config.toml
hidden_size = 320
intermediate_size = 832
hidden_act = "swiglu"
norm_place = "pre"
rope_theta = 10000.0
qk_norm = false
bias = "none"
weight_decay = 0.0
lr_head = 0.0072
schedule = "wsd"
decay_fraction = 1.0
decay_shape = "cos"
final_lr_fraction = 0.05
Each number is 128 + 24 x the weight over its row's rms, rounded and kept within 0 to 255. Layers, rows and columns count from 0. Numbers have three digits each. The size before them is the row's rms in percent of the matrix's.

# v: layer 3 attention value, 320x320, rms 0.0288, rows 198-217, columns 0-159
# o: layer 3 attention output (transposed), 320x320, rms 0.0357, rows 198-217, columns 0-159
v198 093:089141129169107149116161124081131150146120117121065114122133098118146149123094167169133155124108114122088089114125168172105117119122075110177101097136123087156110138101131108127138161157112124107109164105139108123111139100162149150103100110117101144165106107156141129123150118157135093097128089145160153107104115126159083113127119085114136137145158131117157147116135124154123158108129137106145108132100092083101146128146084142078100105161133125063092067156119116120165129131121143
o198 090:155126115100108121163163102173111117094140163140122106150096114112105138131134109099109153155146098150150130112169097090172156129129142151095145115174100120102163092146130141115121128114157167096112080119121111133079129137098126133132159120128128105064138132087091141107134117086125153143095141132093106133159166097114147148123114147143097132106132136172126121184079135136142118144135165154098129124152142177125115150123108132134173174116131112159133181133121117144080126104099125
v199 097:156131138122094110115127095134131117140144134130119113149147161082146096141092136133111107105129177131137109143145136125106156089155139073146141125100163103163096126187142139112105132128077128103162119137159096095102116113105117119177137103093115116114119122117115103127129121091150119136124141120160123150132121117125123114104154121148084119140134138078098104117152173159130101111150151180137109114105119124134135109113088117125120135094134155163109133083146076119104109082154116
o199 095:087104123091168130136101176123121160133104153140164146158157141149132132110148127117114185141109117177131177098121120156148100141121115155110103112121126127087118112124131128162108134130194124153090081115094159123135127147134157143112110129139128113137126165127117144141133157153124125114123102149074135109122145102086115135111163140131137143127138105160156119155112122098131133148098114144130112142128164136114183166142150100137129123153113123143126131139151194148114123159070107
v200 101:097101115124089102151127133126121138142166137128120126119143153087158156092142126123123138136142151141113126063129120078139134076098115108108082097135115164167124126121122109171091118123143171154176124078120124161065107121141145102122139094139190102180127118121130128110120154072122129102117121097149119101143108159103100105149134144109089139078127145090131185109101136093105160144142075072133163106115132109115156141156180116137115163156065139136096147129083147077150107095142102
o200 093:130145110160148114135103131135137092107075168119129113121138087139110068138165135101135174071078098147119156169145121183124118102166132159176211141113122114123138114105107128077147113151117067154088133181138142106166113138150145133141135124129103160116099143151111093110147093125127096184132115173112126120126104154161149152085103124106123155162118104180165105082146099144161108120124128153110123116110099129140097118087090124156141092119179090134093111132162135141134130142118103
v201 105:120124133142144142105115124121103119127171134109167125111114143107127140109087107107111072138164136118152112155155144187118154136102100128153094116108104136105124107104133136114110132134157148144130147101181110147142102138102128132108087141136130102086079132154158136103073129156110092101116138135088140157131160136131104102163135152140094131149162152144101144136130116119098164106114118110196122093132122114179102097102099069143121143136115136157096121112110135120177120161102155
o201 095:140129132128093113125148133137148103126114120114114137113120132129118114117124153144141140176083141102142172116066137098157102136134133135139155119150123082123136116119113141125150135104098104159140108120094117103112123137155113125109172140090111137160159145108104118150178145100149129093130159092162152111126119103137127156124145131121171125074090152117121108129117158093160115145138138130112130140145123138109118154139155125099185148142163119092145123104139108138116149105183105
v202 104:130093137136159139109115164105110125122132120130132098158096184141132122155113141136116138138137120142148120125127125106106138076168105131112104119140075083072111113151152127155152134135110113126128135134137157189138080173125153108118152149099133142130102135106149173108138093150115140138118111123153146145098177095102126122156097117126142162155123148111060129166168119131149125177128125085124123179172138152122137185134112120174137146102129144127160147106126142120127102084131119
o202 095:170160126122110123154164101155145151141130157138154112090146101140141166115128103156153114128143147130181132140149128146102124135124152096147141111140196123172111169115086144125142147138099122144098126155122127114115135130151133152144136100152115074159118133157113123182127151117129138146146176151098109113126084119148134156107116133122162096145136114177195115107103148082082106086122081139086172106114117092135111089106175131112120133152119124188102101145150121115111134192131147
v203 107:143095174175092099129165145130107127107087124150084095096119104140135149123097126111169112135151152159133149115170140121133125149133123133137146137175115126162103117145101131122073133127103144160124130138110162102164144160150090120132121090137157095124164157156145113126137165106120120113084152103068078129134150122096088086106099135167095142115114128141140111118110126138130141125130149122127130092114160118148064097161131104130110117104142149095169102144141111078133137134080144
o203 100:110142098110137134124107130132158123168163091093165148164117142133103111091161098118094151127099137149140089152048120114123136139098135144128113097081122127086104119099153121152169143129150129157139141132145116157102081106114151109151101133171088138122146102091135151121108122104156117126159167110184148150111109162169123183127197102105177147140141101124122107135132102136130126126160106148093111147124114121129156171099125124116138156141131158144111137127124135142125157068165110
v204 098:138143132153183140107147157123140135139135128127115164108099122141179171169158127106119147139183131153123125170124170120124143084079140111160104109156107124138112167128095108115110175128146140096097156146147152105144124104075079118122118155128108136167149101144079123130138118166136120132112117126141124143127117126118108146125126104112126130100150112155078084129116091103130120094129130140137165120114107127090138094111193114152121158129086189109146126130139134103120090082123138
o204 096:131113088104094139119149121131134075123157094156130070152134130143102105130111157153125124153110129107134167065158132095132085144146099122109137134124141142147139126129152150142169064131108129169149134113133112157135094115178171167145138111181128110093139141120133126102112149117134153121146124119119119116162112102101179154093159148127162096148175117111193127093143145133127154128127131094104153117139166103108128135137067104134126103174142113125092135157128110128150150187139138
v205 099:144115181105131141133134134137171120117112150125164114122148116107139114088152086094055117127131141134128120105112095147114144134148101098121114091129134171113112121133152150120099113163139161160097128115198146147131132147156127162134097140142083136121110130140086122146152172103056129126077132115150074116132100113138121152178080140093185139153126139192116107134113151107128111145113115169148186162188105133126138133113108102120109105121104099153141136152168100151103119135096139
o205 091:128146128114078134104166097127079154109175080137114122136122120129144118158104153156140172151161121113137136170155135141126110143130147139094139168113109126141138136113082139152167154073083090110128108144087119096169138124128132118123133151130158116150110127114143126124089078163175113124143098114147162189078138153093140106071153132135098151127102121088114137118168139120108115092164133058113144123105129120094117112122162119130153166131131119097129118155100158113140099128119152
v206 095:084131129090108121122167111117141097163120135114083163142087073125130107162119194130119146111076094129083103154120152102143132129126134156169098112150120139082130165123100117058170121153129141116148137120140113102129126143131089122087111144130119111110151122082118132118119112139119123080102125130160152084126117108162131136154150117151075165126080116142148141147087129121148124091154125135104095125167121104119091136128123120142110169122137119161134148131125108158117197081142117
o206 094:154111120145137117121105139161116121109123119143108106156172153131135141098162073144137122195153163107175140076139133120126125112159117135121171163119121083170148094151162162197100087090141132109119102143106136149115164105122156125182113131079149152170105159137139115123136154143139116175141129131097120134133105141159125123121135138121141113155155135137150138161183159125131124173146150101142152159113133141139092144136142127141117093126104117119091162126133121091128082174103140
v207 104:141143137124151098121146152135137102118080124123130098090095138124088130147087186160149081135140142119114092069113173143086137147108116119182155050119105172117145133098139133104124126113155060136096092088146143144147127153143124100118150146114129110116153126130114094154133191153152108137140133174112167090171149123109127126128132188115144104117150135092146098123124138140116115121124144104124085119120134141117164144138136139130078118152148158119120161165109128165131114099124118
o207 096:120146138150127122122108145133154146113180161145147165134144119138101111148144062097129161141142141137127150107129119098124132115147121145111133160132150095131092117147140097171123104168110217132149148143105123117101156078105120120162098144095126113091117175151154168123151128113108185109126148114121113151087145137155121166102108061129116161143109129119108163100124128105106119108143130154135150161134141102140096118132137092141164123137135134136126064124086136111088123149131120
v208 094:112149143152112110107149159120136145038106166136132181136095134154144098148107113179147098179113112077118144115151111124141158118140103126091131142151140134149147146134132093156131136146094141145110114150159121189122132149160117048103096141146147117160123083141111145165127112122130103127108126114090133102160141114114118152109098165082132143131150118130110125118093107132149118107125154137121099111152117134147134126140175067117144128111090089135109153128126146154158130119153131
o208 098:130127134110100140196147104143141123191150122096123120103152132118110114102138147095130191083157125142107110160067114124097158121135114087112107105119116139111109128123144162109109104115161079130167151101085110097137142113137138180137168121125124151116127169145120115125153157109121126135137161129114128172065084198132177107153170136147151092119099144137156146107175136111107122116136099091145148155143124097131119111060103189144131122102132142098141130121144129150107138151079140
v209 102:155169121169123112099172106125129142136145129139127089078138119108104156126166132113170104095112129140117187071140136146096096129101135139136107097123127160108136105129163153130126139153112111134116111124129162137164165119133125137127125130119118081142148154129144124141113099158126083102095112123179114096158082142097083116154108149116100124099116164142132134116123088154126122123123082150124125129120127185112119119113142137132134131119142131148136187142098127105106139103150132
o209 098:104124140125107165127122163149108125169127146109130136128108134113128122111114104145078117149154122128141108138101129095151178171125124136111136121110125107126090154146102134138089129121108090120164171154073132119181101118139147144122132098113132103101095114134129093104123148113100149127182121159114153159098163098140164143109132152130104104104129111127143096119096195107149143143128128119146157125162128132126141154170139105116122148127144116095131104116118117137131152144114094
v210 097:131114118132136149146166127134089095167139145180125139092093057158137149123103148097148113131137116095128121103130135133132111116144091092132147121145106132137133164099156095140110109121126117115127125117122138096108159165149195130140143141096130187154147062131136152127154080160112104136192156100113194121139115149106092108111148144105131116132131122108149132092152087107124137133164119124194123125124143113128185119135102099184135121112143143150133105132153150127182099101120140
o210 098:138135142141141113108078126139134152088105130091129080139109173085100124164129099120118137078133130166123142166073126104104100124145166141115125109132109114102161080127089169126150137150156134159138173138141095139117145077121095142095118118123126088122095193119121135081115178105085146113081111154109140115133134139139134136142096114137070122131130151118154125154115169130150092124112146124114112138132087140166109157146161133099138142176099106142109151137102139122091160137141145
v211 092:134119135175123130143132100142117143157176083123138142113141149108141121145160171102105152101133061138127120141128154125120126118118117155183092097113128101102109116070146110128087113147152166127129125099168120119139126120112117174120145144120125135130145127127089134132117114100127135129131165174140095126169178126120105171162113171136137153085110143148113103138113141072142115109105114169138131123081165119091125109112076131151087106128143138086129173112124149173099180135137101
o211 093:120132149119158126142118147103132132094097138108127113127132115144104127085086115174151160168150162123147137101142127132103164126130142129081140107155098167149106102182089153130166142109130131140116135130128145142120160116153162119147128135134143122165116088118151142108130170128137134105147138122147166123082094103117150111110158099107127124176147074099123167133168117161138122087136150078116105130158093104138132151152160056124180136134119112132114117148149131111108088117124127
v212 096:111103133128154108116180118123134137126141123153104153124153106151141170141148123145071085080158140143086112149123132136120117153151171114150121128111145120111121093131113101135113136138111122109083143150086157138128110101115114135107170133103127135142146158082119135126153104115110136139167128105139159164103156129117131119143108128124107113086129133156117086149085102146107122142064145143121157127129131125156126135114127115117137114136130113125127116121114161079058087115173137
o212 092:139105122111134143150083135132123161146114111128108154142132134119105116127102140123173183115127113145193122104105093136132185119131082134099113132117154105156130174128121173156143095097148170137183119112158137123119186134144124148171100126151162153099111113173156092104139107116150155117124109145126113098111133115157106117122107148153143157191138136092155133144133170141159167141152140117132114121146129139128149123118174180125105141130104124131160127122158079180195134100101112
v213 094:135088140143115132081161121132172126149127096136129146147148156150125103159131135138143150129177117135127134092159100117154111120099214132128124135092118137150131133090114131108102133143103126115153116144139096125155136103145117126174147137178116104069147139132098142095101111125125097129129151165142148135113115109106132153114115103112126123093144152130086125093136153138151139122102167098160119111115103119109107114107112114133091131147112105156146153145133130179144092127128134
o213 088:145155150151150149175120153132087145078126092117123111148135124095109152129169114103094143141091175115161086147096116129081150145170095128101134108132162111124104106091142136137151150124146095159124128139130103095145137144127131141099112133096134144173106098094126106179174143110132145079111163091114122156139140143151122112152169122159140143138133117101149124139138075155116102096163105149115104127151165128125152117160126178113158111112108176093103075140113139104129153134141154
v214 105:065119147145108093112125126134156125137122122120119124078144138088147146150133111155135180156208126135164126177150165137136152129145117118164159132114095161093113120146138127145102134144107136128141101159061142172150116130141125136141183083158112109157148132133118101155097188117138105119131165130099128130106145132123128102133133116115165137152151114164115137178092152113131136131145158152145089143155081171110103130114092076140172127140161121121104131091103119108113135157103109
o214 098:151144136115117180144141135133102146091137109130120127176105157183089125085098126158111074087081148136130143121068116129119110126117143149083122116129157068164129154118143162098151134104147120149141108120197127096111142101094110135114109130094148170138138120158143103116146075124146117135129101090153100131168093120136154168116121108089131137131086144101100150092141170144135101108105084114130132097148139124137175139122113145107144149104131112127144153145169139139125148074118155
v215 098:119157143118123162118142107122114128098113128112127097097121082141120116143148113149107137100124134106178135120122101173153131184122149167129146142152096124121118121126106134122102164144156147116113151060126125157122144098134118130127120138113107104107101157106149154102186111122148103074076101095125138113148120131110145127122120135134137112135131159129121136152128106097142133177084148123122126139168087105105092134102117089111147135203093147120107157145130171131090109101140098
o215 092:088118112171121095142130139132129125126130148134113159120112126109168121106116104125115123150143124125105106158128148082105114098155155146120119133098163114110148151098126119160162086115064092153144099161133111128135046116118097165108138107100138148158153116112130113158124114149095145181144163123133142150126131100143083112149143118130103136150123137123150131113097149183123131106154118091153103134098159179141159110132107169114109174102140110135168086134131114089163153132121137
v216 097:166141113116170144167115146113173153089131131096134135141124135102151158108148142114060126135102148090162127141105145145141104126167115152140123095171117173108107149130097091137115164121100125145172156106119103134174130145157144116137155176116126104124099150182111129119142139125150151108143110137123148176148140122073141149126119154162126110152160096122154123138130123112149101147153115148100183086103089104131090151112108205102186150100137141141149139151131159144146118083156137
o216 094:153112153142100099072149095105115112126096076127164112115124113134071074141111094135166110103118111151109158141133121117126144152133161110140146144098140130127130102118131157094184112144165115130113102161096178122119122138128127114116116102165130157152157100074146092153085114152082141133116142133131142056121104091162104146120138125077138117135133152148109130113101163134133135132115120128116127163109175146122164149164133085160096112163146102093127144129114140120144115152083134
v217 100:104107133142127073123125151132159115140137092158146140153141158115136136140081151146100136124093145177113102122137086090111139152076099159162115102132134137150120096136119134110117124128139170134086148123157117142125126140143162083137122112088176127129152092121090122123157154155110137129125149144128106144094105123147125148160155168138116144088099110137110073094130120098098099132158132138081131110150140109101194125138145143103169142079128165098111149069121132137080105166159175
o217 093:157127097084125152148143106112132158178125148139133124112070093144093142164138157108178136144148124097160158174080146135113117133168144135074156101165129079105123174135166144161113141146161135138135128103116120104109147113114132133135140166162136115140127157152103132149126125119172137152119097097127135108131182125128122117103117095136163125122189138103160147130096102152100142127146130090123118140071135144139105130126101110139123119144123059121085093167104141141141145109104133